Each number is 50 + 15 x the weight over its row's rms, rounded and kept within 0 to 99. Layers, rows and columns count from 0. The size before them is the row's rms in percent of the matrix's.

# layer 12 MLP up, 384x96, rms 0.239, rows 165-201, columns 0-95
093:42 59 45 54 56 48 33 58 47 74 33 80 44 52 45 41 28 37 34 48 53 60 73 63 45 73 49 47 60 53 09 74 46 53 50 63 40 45 71 42 49 57 48 35 47 58 82 25 47 64 67 47 65 48 41 66 48 23 50 35 39 73 41 36 51 58 72 64 63 61 73 50 20 54 53 69 52 65 41 31 69 58 44 51 82 57 25 36 46 64 25 38 46 49 08 55
102:36 64 74 45 58 48 53 63 54 25 51 15 71 49 63 65 73 49 66 45 68 57 31 61 55 41 19 74 63 60 44 81 57 47 57 51 62 59 44 44 67 66 49 48 43 43 39 41 59 69 63 71 27 37 56 57 55 73 44 45 64 62 54 52 63 44 45 54 62 72 42 57 68 60 26 64 56 47 48 30 36 47 36 42 33 51 21 68 99 76 49 41 60 75 40 49
105:44 84 29 52 52 40 26 33 52 57 63 69 42 53 78 49 55 60 40 59 36 46 56 57 54 43 50 56 47 55 31 58 39 56 46 68 27 70 45 50 39 48 52 45 62 36 38 62 53 45 51 82 66 27 47 43 57 33 45 17 66 68 75 20 26 47 63 73 30 49 37 63 00 45 41 57 34 52 58 47 39 62 49 72 82 22 38 49 47 58 51 46 52 54 34 72
097:36 24 64 86 48 69 88 44 54 43 53 70 35 54 41 31 51 36 68 70 55 50 31 57 67 34 44 31 91 46 43 41 65 57 66 26 43 54 57 34 76 62 51 49 33 49 20 69 35 35 48 62 62 46 55 49 37 43 68 39 38 34 42 46 47 49 45 57 47 36 37 65 52 76 60 43 39 81 69 46 41 72 49 36 75 31 33 58 51 47 67 50 53 68 28 60
119:40 36 42 77 69 66 49 47 48 63 64 49 28 79 56 62 37 53 32 11 60 64 54 54 53 22 36 68 46 49 24 48 47 47 61 44 70 76 53 83 46 58 59 58 65 35 47 57 66 51 39 41 32 45 59 50 36 43 21 52 65 62 50 61 62 51 14 68 50 24 76 38 29 36 37 33 61 47 73 54 68 34 28 47 32 47 60 52 42 55 54 50 39 69 36 75
106:56 41 32 75 65 51 26 56 41 75 82 54 58 41 65 46 56 71 59 40 67 86 83 28 61 81 45 59 63 46 52 72 60 48 28 61 50 49 64 58 41 52 42 48 20 49 74 43 46 66 36 50 28 59 50 51 46 33 52 58 52 47 76 72 11 42 39 56 49 53 47 48 37 39 39 52 49 56 85 61 43 49 37 47 44 18 56 55 68 62 66 48 53 33 25 50
093:81 45 50 56 85 20 59 22 54 46 40 57 65 50 49 34 66 31 56 39 76 38 55 38 44 41 33 53 57 70 64 43 19 27 36 30 52 37 54 21 44 50 30 33 37 46 40 57 43 32 56 78 80 32 44 61 52 25 60 42 59 50 45 34 41 59 43 46 28 78 38 38 51 75 64 45 50 46 57 44 33 65 57 52 19 42 46 54 41 42 68 53 32 48 23 67
097:50 48 68 47 49 39 48 51 38 54 52 29 35 42 32 29 48 61 49 38 64 36 73 59 48 08 43 81 65 84 53 62 53 59 48 60 32 18 47 62 32 11 78 32 62 69 25 30 63 30 34 65 43 41 53 56 48 59 26 65 55 18 53 47 42 43 62 64 60 56 38 52 54 53 49 76 81 59 34 43 56 41 56 43 53 74 41 53 42 53 63 61 43 31 52 65
095:57 65 50 60 43 44 20 16 56 43 63 67 72 54 47 51 51 54 55 61 43 49 69 76 49 54 53 60 31 44 50 45 47 50 41 36 37 66 37 57 65 36 31 54 41 64 46 55 43 65 68 60 92 59 53 58 32 53 30 57 59 38 64 36 50 77 27 49 96 52 56 69 43 05 68 38 70 32 50 66 25 55 37 48 66 46 45 57 67 37 50 66 38 25 64 49
101:57 52 61 50 39 60 20 88 40 62 71 56 54 57 70 76 32 54 31 68 30 47 45 58 47 39 53 42 78 69 39 51 56 39 52 39 33 48 60 50 35 51 61 39 42 45 43 62 44 68 46 47 70 40 54 70 76 38 59 42 68 41 58 24 44 30 39 68 78 60 46 74 35 56 58 85 55 68 46 29 42 38 42 89 73 53 58 68 78 52 38 58 49 46 70 33
094:68 49 40 49 45 31 29 40 54 54 56 59 64 60 53 70 34 62 60 45 32 27 62 49 67 81 59 53 54 46 49 27 37 57 59 55 49 46 68 53 39 60 83 33 60 55 48 53 41 71 44 60 43 44 40 66 53 24 26 32 50 51 48 71 28 64 52 55 65 56 55 27 66 26 67 36 80 32 31 79 51 47 68 36 48 52 22 29 51 60 83 62 76 31 82 40
097:56 55 37 44 62 57 41 62 66 56 73 55 43 29 68 38 33 63 44 45 40 34 63 63 64 67 66 53 27 53 64 15 44 37 25 59 42 42 49 63 68 58 68 21 56 25 56 28 39 50 13 49 44 54 47 41 43 44 69 50 53 56 58 27 43 64 46 90 59 53 79 80 79 24 55 40 44 50 29 37 51 28 62 49 57 41 43 59 41 66 57 52 20 55 38 66
104:34 66 44 81 35 60 38 49 59 44 56 49 49 86 18 83 46 40 53 66 07 72 56 62 75 49 49 74 61 56 48 49 68 63 66 38 79 70 69 28 50 81 58 28 21 43 68 30 66 53 58 60 68 51 55 30 49 55 42 63 59 50 49 48 33 49 55 55 48 50 46 60 44 36 45 70 36 37 48 58 29 44 36 46 69 37 63 40 41 54 60 57 74 60 54 34
106:54 29 51 57 55 29 43 48 43 58 36 65 18 60 41 50 44 86 33 36 50 94 84 42 62 35 44 69 42 46 19 62 32 37 43 42 70 50 43 53 51 50 41 74 26 48 41 45 41 60 44 65 35 43 45 37 47 33 78 43 62 66 51 57 42 66 58 56 34 53 54 55 46 39 45 62 60 68 36 28 54 56 51 70 87 56 30 85 68 72 62 63 49 54 35 52
097:55 44 25 54 45 51 50 39 48 33 68 78 47 39 38 52 41 42 33 39 58 43 24 51 41 53 57 93 66 69 51 28 51 24 45 46 52 42 38 47 44 39 26 47 51 66 65 41 72 53 56 43 42 29 58 31 41 65 43 33 51 13 61 51 24 65 64 67 78 77 73 62 34 74 58 40 42 39 40 45 49 72 48 59 26 34 62 55 24 67 53 28 58 61 28 38
106:25 79 52 28 30 68 75 50 47 43 54 67 56 78 60 50 45 44 57 30 40 59 14 38 64 36 55 54 62 61 79 71 63 28 48 55 48 73 62 49 24 58 22 50 59 65 64 67 34 49 37 37 33 60 42 75 76 53 39 31 46 49 76 51 19 42 35 50 26 39 54 64 56 61 46 59 47 66 19 48 55 58 60 69 48 40 65 46 42 38 70 45 30 50 54 44
094:45 46 79 46 31 37 67 32 60 47 31 51 58 71 66 46 46 67 70 38 42 29 63 79 57 65 71 66 38 53 28 42 58 27 66 42 56 69 43 51 20 41 63 47 35 59 32 36 58 39 65 44 16 72 37 82 52 56 58 41 60 37 54 69 33 69 51 30 71 62 49 42 34 46 49 59 22 70 64 39 29 29 47 43 55 61 54 72 50 41 46 71 34 43 35 74
109:37 24 58 36 55 44 47 43 33 53 73 26 54 56 20 78 37 60 28 58 48 69 29 38 56 35 66 56 28 58 48 61 68 52 66 56 43 60 58 43 70 42 58 59 57 71 50 41 36 29 55 48 66 62 57 33 50 69 52 52 54 59 52 70 34 32 50 17 38 46 52 50 35 56 54 77 48 66 34 73 65 48 77 73 35 84 40 75 18 75 71 35 50 46 44 61
102:38 77 54 35 44 51 47 36 56 51 66 84 42 48 37 38 46 59 62 40 75 45 41 79 50 66 31 39 58 78 53 34 45 34 54 48 69 70 78 41 61 62 36 41 69 28 15 40 50 50 52 42 71 63 62 62 71 25 47 29 56 59 41 54 42 25 04 73 49 36 56 37 46 44 47 38 45 43 43 21 74 60 56 44 35 49 46 33 59 46 41 54 67 65 56 70
097:73 39 65 81 55 59 68 45 53 17 10 63 33 53 24 81 46 45 74 44 56 61 60 66 63 49 56 45 69 69 48 37 68 40 64 59 29 48 47 66 40 47 43 59 54 53 34 40 83 55 38 47 35 49 55 50 57 47 52 53 41 72 27 35 51 70 48 36 64 55 48 63 28 56 79 63 55 77 57 35 40 59 47 47 81 28 38 65 33 49 66 48 54 82 42 59
096:64 66 36 47 61 44 46 30 45 44 45 61 69 27 28 56 66 47 70 29 26 46 80 48 43 28 30 57 58 69 40 59 50 23 23 45 42 52 47 59 62 41 59 60 69 60 40 49 38 50 63 23 56 56 57 75 26 29 43 52 41 62 19 54 51 63 70 64 41 34 22 48 72 66 44 76 52 54 11 24 44 62 48 61 51 54 35 61 57 34 56 38 35 44 56 21
096:55 56 46 24 59 75 60 77 50 60 53 49 37 53 51 69 46 31 61 52 20 57 55 51 68 76 47 71 65 51 63 47 53 09 57 55 50 58 46 54 39 62 30 60 53 32 46 39 42 43 21 57 52 48 68 40 44 62 43 57 35 44 53 61 63 67 69 43 43 57 09 50 52 38 39 78 95 85 32 74 39 51 34 62 68 51 53 42 76 25 50 55 47 55 47 49
106:46 55 82 63 41 60 51 56 17 56 63 67 56 53 47 37 71 74 54 39 30 37 54 21 53 38 38 46 43 92 48 49 63 48 45 39 52 45 66 65 60 50 39 64 55 21 52 58 47 73 60 45 60 65 42 40 61 35 27 33 51 28 66 32 42 55 75 52 62 31 48 53 33 37 33 67 33 74 49 32 58 66 41 63 83 38 13 48 49 45 38 34 49 25 30 36
098:52 59 80 29 52 49 62 06 47 52 43 85 59 47 59 65 39 63 64 44 47 36 15 54 49 56 32 47 45 38 33 55 41 47 73 36 44 64 63 63 29 54 49 42 36 38 40 53 58 51 31 64 52 61 58 43 73 71 65 57 66 32 70 36 58 46 41 54 52 25 48 62 61 39 50 44 43 60 70 61 49 84 82 59 57 36 18 47 63 65 66 28 54 71 70 71
095:25 49 61 25 44 35 31 64 74 53 68 57 39 37 63 52 51 53 75 63 57 90 75 61 61 43 32 51 68 65 32 69 48 42 39 42 37 41 30 72 47 39 27 39 32 27 60 62 74 43 39 73 54 45 51 13 43 58 31 61 39 57 46 47 28 41 38 46 59 32 46 33 32 50 60 51 85 44 46 55 67 72 25 36 64 34 46 44 50 56 74 44 49 59 34 35
093:45 38 51 33 58 70 64 56 67 47 45 54 48 26 39 74 36 36 59 58 54 54 28 61 58 50 73 41 48 66 63 37 81 78 62 32 48 61 23 57 71 25 50 32 55 52 61 81 77 63 31 54 44 61 56 71 41 60 45 55 71 32 67 21 41 58 64 76 42 07 35 65 25 30 44 31 48 66 45 48 40 50 66 51 45 49 74 59 44 55 64 64 53 48 37 55
111:53 72 34 34 74 51 24 60 37 55 47 70 58 20 42 57 54 46 57 46 34 52 39 27 58 64 23 42 49 37 38 26 49 41 44 75 20 58 55 39 39 45 60 63 23 78 54 76 43 26 56 34 53 60 64 54 37 47 52 33 37 33 69 56 65 56 42 61 67 47 36 56 35 58 38 63 46 62 52 68 37 66 47 73 74 42 37 70 21 39 21 82 32 35 62 46
103:61 33 26 42 84 07 33 26 42 66 26 41 58 48 42 89 44 74 88 48 52 46 55 45 70 53 29 69 46 50 33 30 69 54 34 46 54 52 32 40 61 50 63 65 55 87 43 41 38 43 40 38 52 49 56 46 55 43 29 58 69 61 42 37 53 66 54 35 62 51 50 73 66 42 47 47 35 42 52 41 65 62 49 35 68 37 54 68 41 71 53 31 42 65 32 35
095:54 43 35 31 68 88 45 62 23 71 54 45 58 28 60 54 46 35 58 51 38 42 63 65 85 37 32 41 24 37 53 50 51 58 53 53 38 66 48 47 69 49 49 59 56 35 57 29 71 81 32 55 67 55 56 45 62 76 61 55 46 44 22 40 59 27 14 54 50 60 48 57 83 67 63 49 41 48 61 59 70 52 35 49 49 53 29 74 56 66 28 34 27 64 58 28
102:32 57 48 54 71 53 61 58 66 36 57 29 67 44 54 30 59 24 62 40 38 39 51 77 46 35 25 74 51 45 45 27 39 71 42 43 44 47 60 27 90 70 68 39 61 57 52 64 35 45 61 62 57 57 42 54 38 65 43 35 51 06 46 34 35 46 27 45 37 65 64 54 14 45 33 38 33 49 22 58 41 57 82 53 42 68 27 49 60 65 48 62 49 51 40 66
097:31 34 56 42 11 46 63 53 52 49 63 47 32 44 44 55 33 48 79 38 39 46 79 38 50 48 44 52 57 15 25 58 57 29 65 43 86 33 47 82 64 59 21 45 74 63 60 77 72 65 47 33 59 65 58 54 56 51 65 51 49 61 55 35 30 63 28 62 74 69 40 41 60 63 35 56 43 77 64 47 44 40 67 50 74 52 60 53 47 62 29 38 41 56 60 54
107:42 52 60 36 45 55 60 40 64 46 31 49 45 85 81 37 49 38 65 37 48 32 57 54 71 38 42 41 26 57 87 20 73 26 63 28 44 35 48 68 14 52 47 73 43 60 48 54 38 42 58 71 49 56 58 46 68 34 28 41 31 28 30 50 50 43 72 23 61 46 26 65 52 58 32 48 67 47 24 30 46 48 75 52 38 72 64 62 42 55 61 61 58 52 48 46
106:33 43 52 36 49 58 47 54 75 59 74 36 43 11 43 66 28 58 46 31 35 41 53 58 43 70 53 46 45 53 61 32 54 45 18 55 43 63 51 35 44 69 40 44 58 32 81 57 77 41 58 66 17 54 38 35 55 55 39 69 50 54 45 63 41 62 52 72 53 18 31 55 44 34 42 44 52 32 44 47 39 86 49 81 66 47 13 45 26 48 25 45 47 68 52 52
098:70 54 62 54 40 41 44 51 45 74 62 36 56 51 63 57 44 51 80 38 59 54 68 40 66 50 63 49 68 33 60 60 31 26 59 35 68 40 49 31 34 65 49 26 62 37 38 55 41 61 18 85 63 56 79 96 55 58 61 59 84 51 18 58 41 31 54 54 53 31 73 49 54 58 65 52 58 53 37 50 31 55 35 67 35 49 37 43 54 27 50 38 57 21 69 49
097:35 24 39 70 52 30 38 66 33 58 53 47 51 56 50 72 42 14 53 32 66 30 54 43 54 47 74 72 42 50 15 47 88 39 42 51 57 51 63 44 68 40 46 25 56 28 44 70 51 37 48 39 45 38 58 40 57 38 55 18 56 33 42 60 15 44 55 30 61 42 48 55 52 49 58 58 85 36 38 56 44 52 66 70 26 59 44 45 66 82 57 63 67 59 71 56
086:58 56 50 19 38 46 63 27 37 32 51 62 41 58 54 28 22 57 58 49 37 39 63 35 61 71 59 56 49 52 41 27 46 63 34 53 32 41 49 78 52 54 53 21 44 54 16 70 73 29 28 55 53 55 70 75 35 46 41 69 49 78 58 68 29 36 44 80 50 21 64 45 35 48 58 49 40 59 67 66 33 47 40 53 27 41 42 62 52 51 33 80 59 55 24 38
106:50 67 35 54 66 80 49 43 41 37 43 68 36 52 18 60 72 52 58 67 51 40 52 50 29 60 59 46 51 69 45 57 42 66 60 45 51 79 69 48 54 47 59 62 55 56 71 49 53 64 41 38 66 62 89 58 83 63 38 33 94 35 44 56 43 64 11 63 47 50 56 66 16 39 70 35 52 75 46 63 30 34 47 21 49 48 50 54 67 46 45 54 47 59 56 38
# layer 12 MLP down (transposed), 384x96, rms 0.0639, rows 165-200, columns 0-95
103:59 30 45 53 44 61 57 40 18 63 51 36 35 26 34 49 44 27 30 33 92 68 36 75 44 43 40 39 52 42 41 64 32 56 45 43 41 52 63 39 35 40 70 49 71 37 35 50 20 59 47 47 61 57 43 55 63 47 36 19 30 47 28 17 50 41 55 46 57 71 51 43 69 39 50 63 46 42 75 63 56 66 51 38 45 87 29 28 55 47 84 39 62 60 41 58
095:53 24 47 41 19 50 61 52 42 40 63 47 74 51 62 69 40 64 47 52 55 46 46 30 42 54 46 56 41 21 54 76 61 25 54 51 68 56 50 46 60 59 36 15 75 61 32 72 65 72 56 52 25 72 30 49 53 26 21 69 54 36 54 57 21 35 35 58 33 37 33 54 56 39 64 27 50 54 20 54 63 25 60 51 25 63 43 41 58 48 38 64 75 67 40 55
104:62 71 50 56 35 66 41 39 26 46 60 51 18 44 16 46 47 57 24 45 45 32 55 52 70 37 32 30 34 41 26 64 49 70 51 53 30 83 39 56 37 69 86 73 49 39 53 40 54 71 40 64 52 74 28 61 51 32 82 45 44 39 33 45 67 42 68 65 35 52 56 61 60 45 73 73 70 49 49 55 75 68 27 57 46 46 37 49 46 49 63 59 56 68 39 56
103:51 65 54 54 57 45 58 52 59 41 43 43 72 37 79 44 87 74 55 47 70 47 35 40 41 65 44 48 38 34 43 48 59 23 52 58 77 56 58 40 53 47 45 59 60 61 76 47 36 65 47 74 62 53 49 63 39 50 05 45 48 36 44 25 22 47 61 21 39 38 70 60 64 58 21 58 65 49 63 73 46 48 76 31 55 23 84 43 54 46 53 56 70 48 59 77
106:75 55 46 53 75 80 41 68 38 82 58 61 18 35 60 59 42 53 63 45 62 68 51 43 51 11 28 52 65 33 68 94 26 34 79 62 76 44 45 66 51 49 36 41 47 44 46 62 50 46 54 55 41 36 51 57 62 35 30 42 45 34 31 22 62 61 66 35 43 58 40 48 51 52 57 33 65 42 84 45 46 52 38 44 63 65 32 42 54 34 65 40 53 60 69 52
099:61 57 28 73 69 45 44 44 57 38 61 39 58 30 29 43 71 44 55 65 64 63 58 53 84 71 54 18 57 45 55 38 57 52 31 55 54 47 52 47 45 36 48 54 46 60 59 55 31 29 49 30 31 63 70 54 38 54 50 60 66 41 73 65 19 35 64 68 20 33 49 42 52 47 26 81 85 60 74 78 46 68 27 52 56 57 84 47 68 55 44 44 55 57 34 52
099:29 29 46 52 35 76 62 31 53 52 25 30 57 33 38 59 43 46 34 75 69 49 40 70 56 55 46 49 51 59 45 67 71 58 40 48 50 43 52 54 56 78 34 46 59 34 69 99 48 47 77 27 60 29 39 23 47 77 58 33 54 61 55 57 37 39 42 52 64 42 43 58 42 32 45 46 23 53 32 64 39 64 25 47 87 46 66 48 28 65 31 54 54 55 73 51
099:65 17 51 35 36 35 49 39 38 51 37 56 44 59 46 19 36 58 77 42 75 61 72 59 62 38 47 56 59 37 34 70 30 61 43 41 67 77 63 48 55 23 70 49 50 61 45 03 66 49 47 42 37 51 62 63 46 37 51 60 75 49 62 58 36 46 63 71 50 67 35 42 56 52 47 70 40 53 81 58 17 77 44 35 52 40 44 23 54 41 27 57 58 48 32 36
099:66 68 49 64 52 60 46 57 69 24 65 41 46 48 40 38 41 53 65 42 43 59 36 47 46 69 75 54 31 44 46 91 59 58 39 62 20 25 41 31 61 59 56 57 48 64 50 32 38 52 49 51 37 37 75 27 33 33 05 33 58 61 57 58 41 33 56 35 62 67 66 42 42 37 50 62 56 78 75 65 52 42 35 38 69 44 66 34 10 41 75 40 58 50 47 48
105:55 40 77 33 38 54 55 40 59 53 33 24 86 62 41 59 47 68 81 29 48 50 47 37 54 67 06 56 41 50 46 56 65 57 60 44 55 64 46 21 62 58 34 55 37 33 55 20 45 30 71 52 59 49 67 74 48 31 71 23 47 63 42 85 49 36 35 65 73 46 51 35 46 69 65 48 50 31 57 63 41 55 44 71 44 65 40 60 57 51 42 75 38 44 37 33
098:53 40 47 57 64 64 65 53 29 54 62 37 24 47 69 60 71 48 49 45 47 50 30 55 42 31 42 35 21 31 44 30 58 64 45 67 63 49 54 53 55 63 52 73 36 60 63 50 61 58 77 31 54 58 53 67 37 38 52 65 58 50 80 38 25 49 51 48 55 41 42 37 33 36 34 58 12 53 33 38 35 23 96 33 63 56 44 59 88 52 56 79 34 70 55 43
093:38 65 65 51 64 61 70 80 33 71 22 52 31 61 47 68 28 46 35 85 70 38 78 45 59 67 57 44 22 39 51 33 52 59 21 61 37 45 43 61 44 48 29 61 59 37 56 44 52 60 37 08 61 36 69 36 55 54 71 45 54 32 60 52 43 42 69 34 56 61 56 52 46 62 52 48 33 66 59 45 58 54 27 57 44 67 54 46 70 15 73 59 57 40 70 29
110:51 53 63 82 33 46 32 54 40 55 50 46 58 58 20 53 50 55 16 56 61 39 60 75 65 51 41 44 59 61 41 39 68 66 50 48 54 84 66 30 67 47 49 66 55 38 65 89 60 30 53 59 77 42 58 39 68 34 76 31 47 53 42 41 87 84 58 32 58 56 40 28 63 57 59 50 49 30 23 52 42 43 55 70 50 54 60 66 56 27 57 44 24 49 56 58
105:52 69 66 86 59 57 56 51 47 58 52 38 66 72 52 55 64 63 47 50 56 79 68 56 41 64 22 43 46 59 45 55 40 61 43 52 52 60 54 62 21 36 37 51 41 25 30 30 28 58 81 63 70 29 74 61 46 38 31 39 55 52 76 70 76 76 31 51 46 42 50 55 52 68 26 44 49 12 67 33 56 55 73 74 58 61 58 43 33 42 24 53 50 48 45 38
092:56 08 54 69 23 39 67 28 37 34 35 29 52 42 35 40 32 41 47 13 62 54 56 46 48 43 51 75 60 61 47 65 34 46 33 57 35 57 33 60 37 57 77 71 55 57 45 24 51 53 42 82 66 26 29 61 33 60 48 58 51 44 58 52 65 71 44 66 44 84 47 29 53 51 83 54 62 31 62 43 64 33 48 60 56 43 57 43 39 26 35 58 66 61 52 62
104:47 54 63 74 36 93 55 63 54 16 54 31 74 58 60 26 69 67 50 51 42 63 54 49 44 30 50 65 44 62 47 63 69 52 38 41 76 42 29 59 34 29 38 52 37 63 47 56 50 41 49 58 50 48 47 27 61 67 57 61 69 30 65 57 62 50 42 56 65 31 41 07 31 55 41 50 36 66 71 42 37 51 48 46 75 57 67 08 32 54 39 33 45 44 59 30
097:67 44 42 61 42 40 45 59 59 34 41 74 65 52 43 58 50 69 42 29 50 33 32 51 65 27 55 47 51 45 63 46 44 66 67 74 36 43 39 66 49 38 60 58 38 58 81 54 63 34 60 41 52 85 20 72 55 37 65 53 38 67 52 27 10 56 59 59 35 80 48 44 50 68 37 63 78 39 90 63 57 41 62 60 40 50 57 51 48 56 51 27 43 52 11 44
102:62 60 46 30 73 49 71 40 55 34 76 66 48 60 24 56 62 79 29 45 44 45 38 42 52 38 60 36 26 59 47 66 41 48 48 63 70 48 35 43 52 15 63 79 54 70 71 33 45 66 35 64 47 69 42 60 68 63 57 71 62 33 62 49 35 34 38 45 31 46 62 22 50 55 68 49 42 53 80 73 44 19 48 33 28 57 59 46 43 66 49 55 35 80 63 36
109:43 38 34 30 45 48 35 32 56 47 28 65 34 14 61 48 48 54 50 41 82 42 56 63 36 30 41 59 66 53 50 80 59 53 64 79 75 45 75 57 42 52 45 45 37 45 67 23 57 41 62 62 38 34 39 23 64 58 36 42 68 46 31 20 28 28 43 60 36 46 17 45 28 64 39 50 57 39 52 48 24 39 75 28 58 49 65 59 33 32 52 52 41 64 59 37
093:47 59 45 80 55 58 33 56 39 29 39 70 52 47 41 67 45 59 46 32 43 48 52 23 45 78 80 66 39 52 58 50 46 37 12 28 47 44 41 54 36 29 46 57 69 54 71 65 61 55 28 38 40 30 52 48 52 30 40 73 47 36 54 76 61 43 49 77 64 66 32 43 70 79 51 51 58 41 33 59 42 46 28 25 66 39 90 56 33 37 52 61 64 42 38 73
098:47 50 59 41 29 35 50 35 50 60 20 53 49 50 73 46 67 76 61 35 34 60 75 59 48 44 34 05 63 52 53 78 42 67 36 25 49 52 21 42 61 45 59 76 48 79 24 47 28 55 40 45 65 43 39 56 50 70 69 68 32 34 46 54 70 41 54 41 56 68 37 21 48 84 55 48 52 64 57 39 48 41 31 53 67 43 55 50 47 22 74 60 54 34 57 49
100:59 27 38 39 49 46 59 53 28 51 41 63 48 72 62 77 53 19 62 40 36 58 43 57 42 40 56 82 63 41 52 84 47 33 68 56 42 51 55 57 26 34 44 64 48 54 74 38 75 40 08 75 56 47 37 31 43 49 47 41 47 41 38 67 31 50 79 41 33 51 70 52 46 64 48 68 62 54 76 61 67 40 71 72 47 39 45 48 61 74 53 79 26 33 60 54
110:45 56 64 53 68 63 56 69 50 55 65 50 26 75 56 53 37 59 46 71 21 18 59 56 51 19 49 22 28 37 51 39 63 48 38 35 58 51 50 62 51 62 41 18 53 59 58 31 70 16 42 44 50 60 56 53 62 35 46 29 71 40 48 30 19 52 47 82 67 25 86 56 33 57 66 39 52 60 56 26 47 37 43 64 48 66 38 21 41 39 55 55 55 57 49 50
090:41 83 31 33 32 45 56 58 32 86 53 54 29 41 29 63 26 74 64 42 48 47 29 54 41 55 38 52 43 53 51 52 50 51 50 59 58 54 59 71 32 51 52 27 76 38 41 43 43 25 56 54 57 45 23 60 81 71 48 55 42 50 42 41 79 25 45 33 58 26 54 30 40 84 62 40 38 45 68 38 68 70 66 16 49 48 53 53 50 42 69 19 61 48 44 47
088:41 44 33 58 29 70 52 44 62 31 44 52 73 81 45 35 34 52 55 72 84 58 89 46 47 47 54 56 70 80 54 54 23 77 53 56 28 52 38 69 38 34 73 70 37 42 43 34 37 40 50 23 44 40 61 54 54 66 37 66 62 55 37 28 56 34 47 64 41 43 45 42 60 63 69 88 32 75 43 58 77 55 69 42 61 42 45 48 45 50 49 48 56 68 66 40
093:21 34 81 29 60 40 57 58 70 52 46 48 60 46 54 52 62 66 44 46 57 38 48 51 32 59 84 53 53 41 43 38 53 60 54 46 46 55 44 47 67 86 53 48 73 31 47 68 48 69 65 30 66 53 71 26 46 49 37 65 42 40 74 44 69 54 58 22 78 43 19 52 34 52 49 25 35 61 48 51 19 43 64 65 60 42 67 37 46 24 79 27 58 74 41 58
097:20 41 58 26 53 66 84 60 44 40 57 49 48 47 47 43 70 90 69 59 57 53 42 23 58 55 42 48 50 34 39 41 59 48 51 61 80 63 52 82 44 55 51 54 53 72 51 46 28 50 34 48 43 41 27 43 55 97 64 48 49 73 70 56 41 40 53 57 43 35 46 50 34 60 44 53 34 19 62 57 61 43 30 64 70 59 07 36 58 40 51 46 51 71 52 65
099:39 45 39 44 68 46 25 43 44 50 42 63 49 62 37 69 44 69 69 23 66 58 56 32 67 64 56 49 40 55 55 41 41 62 35 46 40 37 30 57 34 44 46 53 28 45 24 46 57 35 75 24 36 53 41 40 96 54 58 54 47 28 49 35 49 54 63 50 67 10 58 45 37 36 33 60 55 62 51 60 60 26 49 38 44 65 83 47 48 53 70 58 24 96 62 58
100:30 56 81 35 34 38 45 43 62 53 49 50 47 55 18 57 52 35 37 48 38 47 71 61 40 40 36 33 82 54 68 58 49 62 65 45 70 49 63 38 45 60 29 55 12 57 58 79 33 21 57 51 33 69 40 58 39 28 51 66 68 63 59 47 15 38 53 47 55 45 51 69 37 26 62 71 39 35 39 39 54 35 76 43 50 17 37 48 49 69 72 71 52 43 39 43
107:44 71 42 40 60 36 83 65 64 71 30 47 49 54 62 66 76 70 29 30 49 35 30 57 58 47 47 59 66 63 64 70 39 51 58 49 77 40 44 63 54 44 31 71 31 45 46 50 66 52 54 55 59 49 64 36 50 67 52 25 51 38 58 57 27 18 71 64 28 70 73 29 47 61 52 26 47 30 48 40 44 43 96 42 37 55 35 34 52 27 44 64 35 33 38 62
094:38 66 48 53 52 34 54 45 65 17 46 55 47 27 36 72 59 60 25 53 36 40 39 37 77 36 46 38 34 60 57 64 28 45 21 68 45 40 71 20 53 57 59 28 90 48 67 59 81 45 46 44 29 50 51 17 71 56 78 45 49 47 52 43 25 42 37 37 29 24 59 51 44 37 48 60 48 27 54 60 29 54 45 57 60 51 39 29 61 40 31 59 64 46 33 43
108:63 55 46 56 43 42 57 56 76 62 53 68 45 61 53 22 41 41 56 82 53 66 61 53 54 38 53 57 24 33 37 54 55 68 57 36 59 09 64 66 70 35 56 87 39 51 28 36 35 48 55 47 73 43 59 54 39 52 21 50 39 50 49 27 22 59 49 52 77 42 68 41 68 66 31 71 48 43 20 34 43 64 33 59 45 63 56 71 73 36 30 40 71 59 63 50
105:31 37 49 62 36 58 61 28 49 40 38 18 46 32 42 74 45 21 41 30 35 51 44 69 36 33 80 43 55 32 50 49 49 58 74 44 64 45 41 48 32 53 63 60 54 27 72 55 64 81 37 68 48 40 46 50 36 39 42 22 25 80 34 51 34 64 42 62 51 41 32 41 55 40 54 43 77 49 59 38 43 74 56 42 61 48 32 44 67 22 73 68 52 30 25 64
097:47 35 51 58 34 37 54 54 71 42 66 34 57 53 45 64 27 49 43 55 28 41 41 60 65 83 81 69 90 61 73 69 40 81 40 50 48 71 71 56 41 44 61 31 79 54 56 38 42 65 62 74 59 57 30 66 43 57 53 21 43 61 35 52 39 70 53 44 50 58 41 40 59 39 74 41 62 67 59 53 60 62 65 53 39 86 68 28 58 43 51 71 37 61 44 66
088:50 72 52 39 51 69 49 86 41 58 33 54 57 67 35 52 33 40 63 56 86 41 58 36 42 54 49 51 69 43 56 67 49 72 31 61 70 58 43 65 37 47 45 48 61 00 41 84 30 41 50 22 41 54 42 50 38 63 73 52 45 56 61 61 55 47 42 50 68 46 48 32 63 60 20 61 40 46 64 68 44 63 46 58 64 36 67 72 21 49 43 37 51 54 61 38
102:38 53 71 58 66 57 47 54 61 37 50 47 71 52 49 46 60 23 49 70 51 43 59 55 57 51 25 40 43 46 42 41 83 37 74 85 83 17 40 36 70 63 49 36 38 58 22 45 30 29 46 21 38 55 46 50 31 47 71 45 47 57 65 47 77 27 66 31 52 46 76 41 49 53 56 32 42 36 58 62 67 27 63 63 59 59 69 36 68 48 44 65 26 43 52 70